Weights of a small transformer language model: no biases in attention or MLP.
Each number is 500 + 50 x the weight over its row's rms, rounded and kept within 0 to 999. Layers, rows and columns count from 0. Numbers have three digits each. The size before them is the row's rms in percent of the matrix's.

# layer 6 MLP gate, 320x128, rms 0.0682, rows 159-192, columns 0-63
098:417459496451533520554521467539492510465562481561416469513387536529417544481542580417385495470462477539502476410440520504508520444470581491488536470504522524510482526477487414434514504424631440
097:472562426462537557476595554391469557459520473536458443460485442361464453469481594419532456570453496482505423544496443591435463512541556471412519445490443415519525555594557514489496521491579570
096:513467430546479419528477531570630592496521560471515459425438555453546499553455549501463533422413500520564469499486466549513543436548407427455477486433539547481560410537547552575595451471482562
092:486484447472511532448517480618551515580449467525487555431527460498443430550554477455573486457583507554540447535568462502475460524492367483483491456458393593395479444529499513478595514531478551
092:544489582550425411474464441582548477586507452541532516463468534545473542467469463533505452512555529539560585483525613561538466510496519518556491589537464463471520438534540472463458558481534526
098:556490524488483417439620472487623434450458464524482543558558507469563496507497446488497502531550455517472506485528389500522472544531552501530442537419522409548524512545396546500489504541498481
092:462496501481473418500492487463565461432455454607498494423590547498462497624549463517487551471479478463504570526479507543460552460551462408535476418525496453423578473421487517476501572544499498
101:446429491469418557511482531498480449538465454512453497510522504510439541556533479528581598564589504473450486466485502449431425460461529557602575566522518567454471513396468471609509437488491442
091:481566493546448429454428470461363494525519487497635464525543517609516442446516542553549545402447468492413489502550512457515563474448445407478552503485461620562452542461503511528478492471529487
103:527450491459471490528481480570497514480545502511418515519498451438536537484519454537591489538571495477488511522467583500450434510506447529605400473438449399442506588537501439558489462574571444
101:552504456537461526387475454479440529456467471540387451501524453445525571457474434390506441468515543591466508476498462476514470430544547539491475536485484444515513491535449568527523444533507507
099:536437490503550520509574556498554527544546502519465443471561400457421530524539553552543407535549505444517539532517423519456464499532556451451480549490526518478497504537518514534536513451544563
098:498546479566548521447498604460546460532545488424502461581492528560627493438480502485507444490447514472487542597571491493496448484498411531460560488433506499522460493454608517510518489550485544
096:534498469431534505509612563578518463365467481489586486474522484495528526509437583502458476475431467524568438527465559505454492521476464521564523576478530472432490479631531405557555442525539562
093:492556554567492533480531422440573450520627426516578485589473446406483563507473533523438541492508474547541517446566447516539503450510397417481571480445534408491409532513440441540455481491452543
105:491557476516632457502519481435519459567544471589488560502461426421400537482545561539503486462485370490508479521445443478494509532528384487471580463481503459502475573406442465540441397461529530
092:523526495461576601591563439544518543484470496427390582410466439437639485569465451452529484479525486516533516465549508474425458443486501527391444548541561466485489541448549532378540553548498523
101:472413517388576430512515543504530493541554433482493498546468454420481450511451449507474481488428512536610521547556509489507491448488508489513501496532513481400473500579584420572489396490574518
092:463465593489537574432478440490504496577420535454522546536471399477443438526438395468571542597498536491436402509559520573477488576463537531455525626522519544445435467478470484500540545431591434
103:517416551457466434482501583546535553522487540513525521559519596505430560532470526570509499536553511566518485433599403501476485487440494479449489471496557493532449531461532438581540393523544595
108:550505431502482393426509490543477493458529492456503413467520502400439493483603555521450567442492489520527442520497538522628499481475496403485457520483485530513402510556535518524567468451488478
095:513521543492517505505538558527606509547476410463558440547484415453473554555483476465402592416498515416496550562518424531506481516481518524457621572507430410503502525478533539498435534573468535
105:544498564513555429527526506470524452564488409544491432576560538564462394466459495423570431579509448530514542520584452503526533516510445535533407517462546549452445493436604462441418537552549499
109:484488492526588495453566475517486505535554479518353452430528524427510573534462458521497456476533555537496538536457375526515478535488572545471547517558462614449483475469520489614549504561546521
101:581449482577466486429480471526517553541458512489560500621441502425478356486540531435536525496454449434512434511497514515538457484469432538516587496557449443402458439501444492506603430501612555
104:499446512510459561507494438496493499512447480531551441504511543444536548474580507403540462416548517408576488478529513472397470483537513434521489506487413425447483473518451393479466477573581311
108:541415472476449534537454576514399505508493423551438571579485572469559543554477515462537537511586509479430449435424423471448454444600460460519501525498447496506521585464529489470588455524534529
103:526545465518507464567451567539554485457594473455456558454495461491539488555536478473505422500477450537493527467532429536441516564472554493500483503425520474552431550458573420501580580494463545
100:520570431455532467547458567550485523536504412571472454412616551561503444432542428568458468575445492518456498545503487422508505468384529509507508525540541473444519520423477487416469473554551485
103:570528461518578525499468504530552557475506393508489482413464487506484515468594526476452443421453449459488443529466369489547519469486459456485567462585546559517578543504600512435503507418634507
093:499449488462558611487557481510459549499511488434445417557512514527518537455494557475535476508464502511504491495538409549492549567507561444465525504578548430516496477492511527433523381532547441
097:536428520448496429520471538452508530483519498486519536570454462457564441519551532532560502446566540532475523491532552489547493521479463498576440534457371469475386439501430479442471446397446446
098:555504540438464517548577477423577561478503476468514458430444545463507496585505546544494424432472386470468577372518487481415413487517500445467558554552458455553470519468561508556483495542471488
101:513485537518469486459568546502490465498498464443368374447476501473511509584490491497456467438446616563528547478491498529486441521563520543507612576459438462540500543484561508416523457557544518
# layer 6 MLP up, 320x128, rms 0.0667, rows 159-191, columns 0-63
100:410498474472483488462527509434468442492556396488490546592557479431489546487530489417610509410538405514433539499558480470588517497447423376588611521525450473489548535500510540537531428513479565
096:427513527475496538436522507515619522493483553444613439545537510454517464500526484550428494466509451488501580433506459516450466456527465488445560459495568423512602504481488575475493531462465505
090:485455550486481524472543463445512467492501448458504555531422491507491528470492558502394429516450440521536548500536568460577507531523499387574548462503565450457465608482508496575488516554475532
096:468494474497545578463535443471602500478440399467509523466437471534501548523514445528504468433575489387557510474553516520533546458495428479461473491440548483542519528546418521480548562502465424
093:507534492547462513526525505480511438452520437428516509554480565464512575514456502470589507549527462530467592496467539506593499574540422472548543495594494470518418558506579399477472513445500415
094:540472507475476461541520509495484483410491471524454463449521538360610515503536527522469535428457489534513565515482425466539441546381563523536534487511495488552603428489476537587514535544464591
092:502567551432476403587447543528464541462453456515538466461462450534560560538567486578472526478455531534453450516540469390445439443460453518560470537523513480485481467450429518488518474405530464
098:455491524488415447481508496547496472503524565583510491568395550516440607496491520475483554484482577479472555466434567483479468576411508544543509538520473573466532464458498499564546543522400420
093:571521438445523539428569497432568496521428596496374528515655509442450547565565460515469560559490475467527502514523435387493448468545392534446558424456504465471576500552476553465492573467524505
104:460545504543539447404465503505543423504451488488537456423559527619487459460526501553460532516423541496546475462494489423470560505545566532449597483508518555534558500436492553484502535413521562
096:436446524410544456549468448449480498565560516570465515472574563478490494559464632485520445456514521486485507480507511431538500566408486575488632464427506530472461431419518464424565488539452568
106:535406526558476518591509506464462379496550539601503513522545511473536577475570461472476468515439528458444533462520545472466451556493544552541515528465490491557452575399551336483385563458582466
096:505564420401461490519436488556491510477378590523496502434483462516550558554485478509450514571498463481467474497447453460424507624510436575494535519462425567528510457535523560523546479479534442
101:397472489532449449591462476454582475603551513575463447550471476539537531466540467452526566497602392499419612444504544500482505518485481441496509436584442522437457576506568521490422506513469492
095:421504595580564475511511514513532563550526457496595495516461452431489472519417529493594465482549544522496582504484537464573470489422572465461488524478505440436364475431533462527524555478497545
101:576533520525495531555490454514472559469526454532536511471469532533403508518466508417574526557466467469554510464523511492453516454518474513490422605520393555523525504534533532520427531473475392
093:379522522437502627464490472581468498471588567433489490485546524530467538494454567558485553564487531424555485442503426502534529383488516522402502427512440444464505512583606524520487545503465503
106:528434432589458471498466530524497420624543514459603492444477478547559590566507460463527542510562519493390534504440511485541533450470464438525473563389472521490534554469349535553510462529494510
094:437580478475372497575475497585509516482503592480566543590482527514515500454449549534470518454562529517476557494549488547545550515484439394552539444469611488479577509563516528543449499442389423
100:537523442510472587599523538456494449518512478596455548455568540477416498484543524469474495459548543525364415463579499479588527543549492482548551517421596540515494566449390419559519506486476423
112:519520598445507458481488487425604528563616426477439561459490510505457529502443585511476477533428446450525489487481487493396519466597451525436558616498494502480586480570525576464501471497481487
093:521550506435546535551544585498424448459416417572519523546508476462483498517563494583548579518554541518554512594438510528491531492574461546557454541539500527578479520440469582591474415480419468
098:557454517497465463545475459550523539562482484464579570615550487466497490515458489521531389622516503440534409565521517483497584465425418418472461453425549473483497454508463438445527453451533577
109:545471470518598490522619478516567511403520525535594507560493453494519536542489516534472583521539556478445536538462492514522471516531448447502530596590477459628476554485589512429423478520396461
098:474457438498494412475505492496461497479476509528495466453484448537467461482411562390389605501521492556549472460496527490546430521471549529501507590413543511490520513427545558552516469505450412
099:485539450495554591390471489436535522441473379541509534497621461561453490528542469548531539553554488398416513462563448429582527516501494558450435421447526532500515474565495576566497482449456631
102:471486455466437436462490612550517570498483512475541484521567577427492541475492471549442535464517544517410491502455517503580393470465500386574535463432452458476511575577593464524517442490393527
099:521451485504454649443510495500536521575547430490511431459514397528420450461514408532556499557533522483497542499547475446536441446497491460496459462322592555449590451489533495518471509492467497
098:500566470507590592475535554532507456554422520458553437505489430478493534441483459522500585620443436435532569595485419546483527480561555403488438537459494474454441495573542568447494463449553476
103:543525528599418449517510532467486510479530433557470520472397472464564580464527531510419494529565472450560597534462515581507506459554533367551550575511403481530465535483505525559485498499546582
103:533436515528597492377567497552506606448498544597570487461590597544467488487432505511511460426448383549561483578500481583587536523451517460502533542471544510557416502552468557492517456452479497
098:512449529571501510481580490522489551474442443457491518471383520540461464440382537539485308591487518547539485481576459567439555560521430466426457477481463506577455553526525507500495471494511453
097:507570531583513490452489561562584517508459455513505489421450512529475464463422447475436461413491531527483503527599527589460484471441537576438467442554478490476458412447480547449535494431561568
# layer 6 MLP down (transposed), 320x128, rms 0.0518, rows 159-191, columns 0-63
097:496577481608564536440536542471535475517600484525558583490501480556436481529437565568500526451510536521515438486533467459490475482459519578513561524537461504508477524571392439459571496505493478
095:538499466450460416526548499514559545464496444557400540433471416598406498461505421566434487545443435536519452496608496545502461448498481463429450481573504555490532598498585515450535529465438597
090:551525471461531497500524502486539469527512495443452471462522543497447502438505427486498560644575517448444498514506464479573470524486522531340525520454534523512521493523504433536507521524519424
099:528516472439478446557439471435432572546545586494459469471451515500557495485467558532527493425500614575507507580636523431640502494528455457456473498574505499537502475482483486486488516458391486
094:507592549481399565493489466476436487579469478576453549550484470511455522496498554560527506382521507529437464460581599469410544459514519449402563514470487530525458491505484502494553598456418511
093:475461405526503421499400527382492489528516524494476459517498504560460537507426542456551421463535511528473548468519642567549471439552449556413514410471485520411531414534552423511442584481458484
093:494502557516632518500457506510581509538553441470517496466444541440606543566457509574470501510524450449510576513548486548494541556437514433591492530471527509489565514516515481496547601466465549
099:535561569502467474426463534507470511441413523498534557472464613533450531427555338530459480431474413584473492507573524511514590509443500488535501393505477425559565539494487548508528473452365561
094:408538512530603520534555495408483476451441420414547496499417545509539529477377555513513491460485559509469485582502500529476473565553503504659541498437489542489570478539546485544506573455568508
102:472436460569514420550449447488475450666554504539513524573560474444539508480504480553552537569502357468506513484507565552548416503440566444440515510444462492493521462571468560473414554566542448
100:412539432479446550462538483617423522499500479601434572490468475454483530439436501402518506513445542389445439464481522470455522466489414546504446515485581536459429465480502500566484533549444527
107:561441541520483544482528531556517479495517504466596390481511374498468509547483511472576520486521491567540436386416520439503450458517488508537542586543492499459428646452507448481519504474560488
096:535494543461540561456494477478582521510595441435569464563514474511560458487539496508515507476555462507567568500519503491504519460515542485460558496450487473520468439478534499505508535529529506
098:493616545411494470544487495510480406477570497478526527575461517491547526520491513444494393399450543516491528538510462448405480515515519600524464527383454515575528538447562576471574526570547484
093:631548470470470529518497411564536500486427568443425591499589603647516490475473532522483509508384568520438478473539520506420534455605479533489521463505540540512473525542443491476529467548440495
102:459390497517462462522479497502496488532509408458526508590488661454473470531523514533472589526577622472467553514519577514493515431448462541509493596562487497515540428434496486510484532489568503
092:475494549502545449607463547496494453538433511572533562489562574503520509523456560471435460512443514446462536486525497550509537580523469464414415624604618537500516490475580498506627465494571454
109:470480487571492526594493479493457581514496475512517449495491581498574477490407486427502529433540509522554463482516420496427452542585487510488445486451373544491446479524496418495432552455618471
101:567547460464419441491470473587406393494469481464477580546500487554409459505543504573592570494580486577495456413515569450518533494544421574483507548362467556531540486554549411427470450534540448
103:508534561466409499567488486547478549511459497572577576579486507597544502516462494499485456478490557595469510440387488420396500505516548473559587441463540532439515500482580458484529607532504550
106:518562613441501590472515555515433491581463596461493518457429465475443432613498591485519587461469508464495398460530466508486476553509513620496592478502526474462533448566437466554474556486507502
095:461564440507504394448544516463520529566471431438547459452565582462540477542422472489431475433535505525511499507514452462531547564584552414479595448491503479529513415440509495449545502442399514
097:503560578493470465598458566498527543460580517501557574460487419501511574466524561485529509422439448523555516478583537523469479481559516497510456588554486430572504513549453540508443412446478400
106:454464505535516484446478436519415487489457497522561405427498482479507470566474442508544460520560600441524431505458507589467529531522539521488461497561443646447501563455460494492420508470581495
101:497522523574528483462479514505485539501448531487481541515466539524520538539569552567498490507452483468505426513510448495483440520400476431641432513677543524495529516532510446547517468428503529
099:526445485475473503494488532393476531551467455448477366553390492513534492512514533552529507581483409509461342493420491440506519487499502462475529477460517501485458533499455506505497560563589430
099:493422402605422464426439494568587510501558486564479559527534485554519510520476474527464496496511470414462508456526482500478458484469533530503383477588532532496539509541513536454603530538532534
099:515444461548609412579532542479561563495485509345475546470515483518458468416531571562495507438548538519497470518521474546538486504492394418429493420611545430474542479541558541499450499488498437
100:494462504575535520566549542456556489515526488440461527577511489468482455552491468465535520443486386486492500490478518481526519525503453469471447522510532575520521452564495419570474459460419523
104:501565557543516498455541490532513532547554502572541471541487411391457513463409444494541531539517400577493456479456519502515459565465540581597507497477527465498457432571439455425414428539403506
103:529497544480487461507482445496540571516456527512468617486379413488463503478446451541509436490482527420469556535505418503436537480451448518505456473470441482461442477499501414535506533442418568
097:420442584480413577569446486468451390549502540598552539513568436543556529577551560576545497539580527526505493379481553503456472450475469402527430536487509526525412529431529493461495497482508457
096:504431488580504475504429463514474492527539498494557500625530556545535583480490559453607453570536583523468448442549554484489489547461488651488434500499538466591451464510434490490469526513477398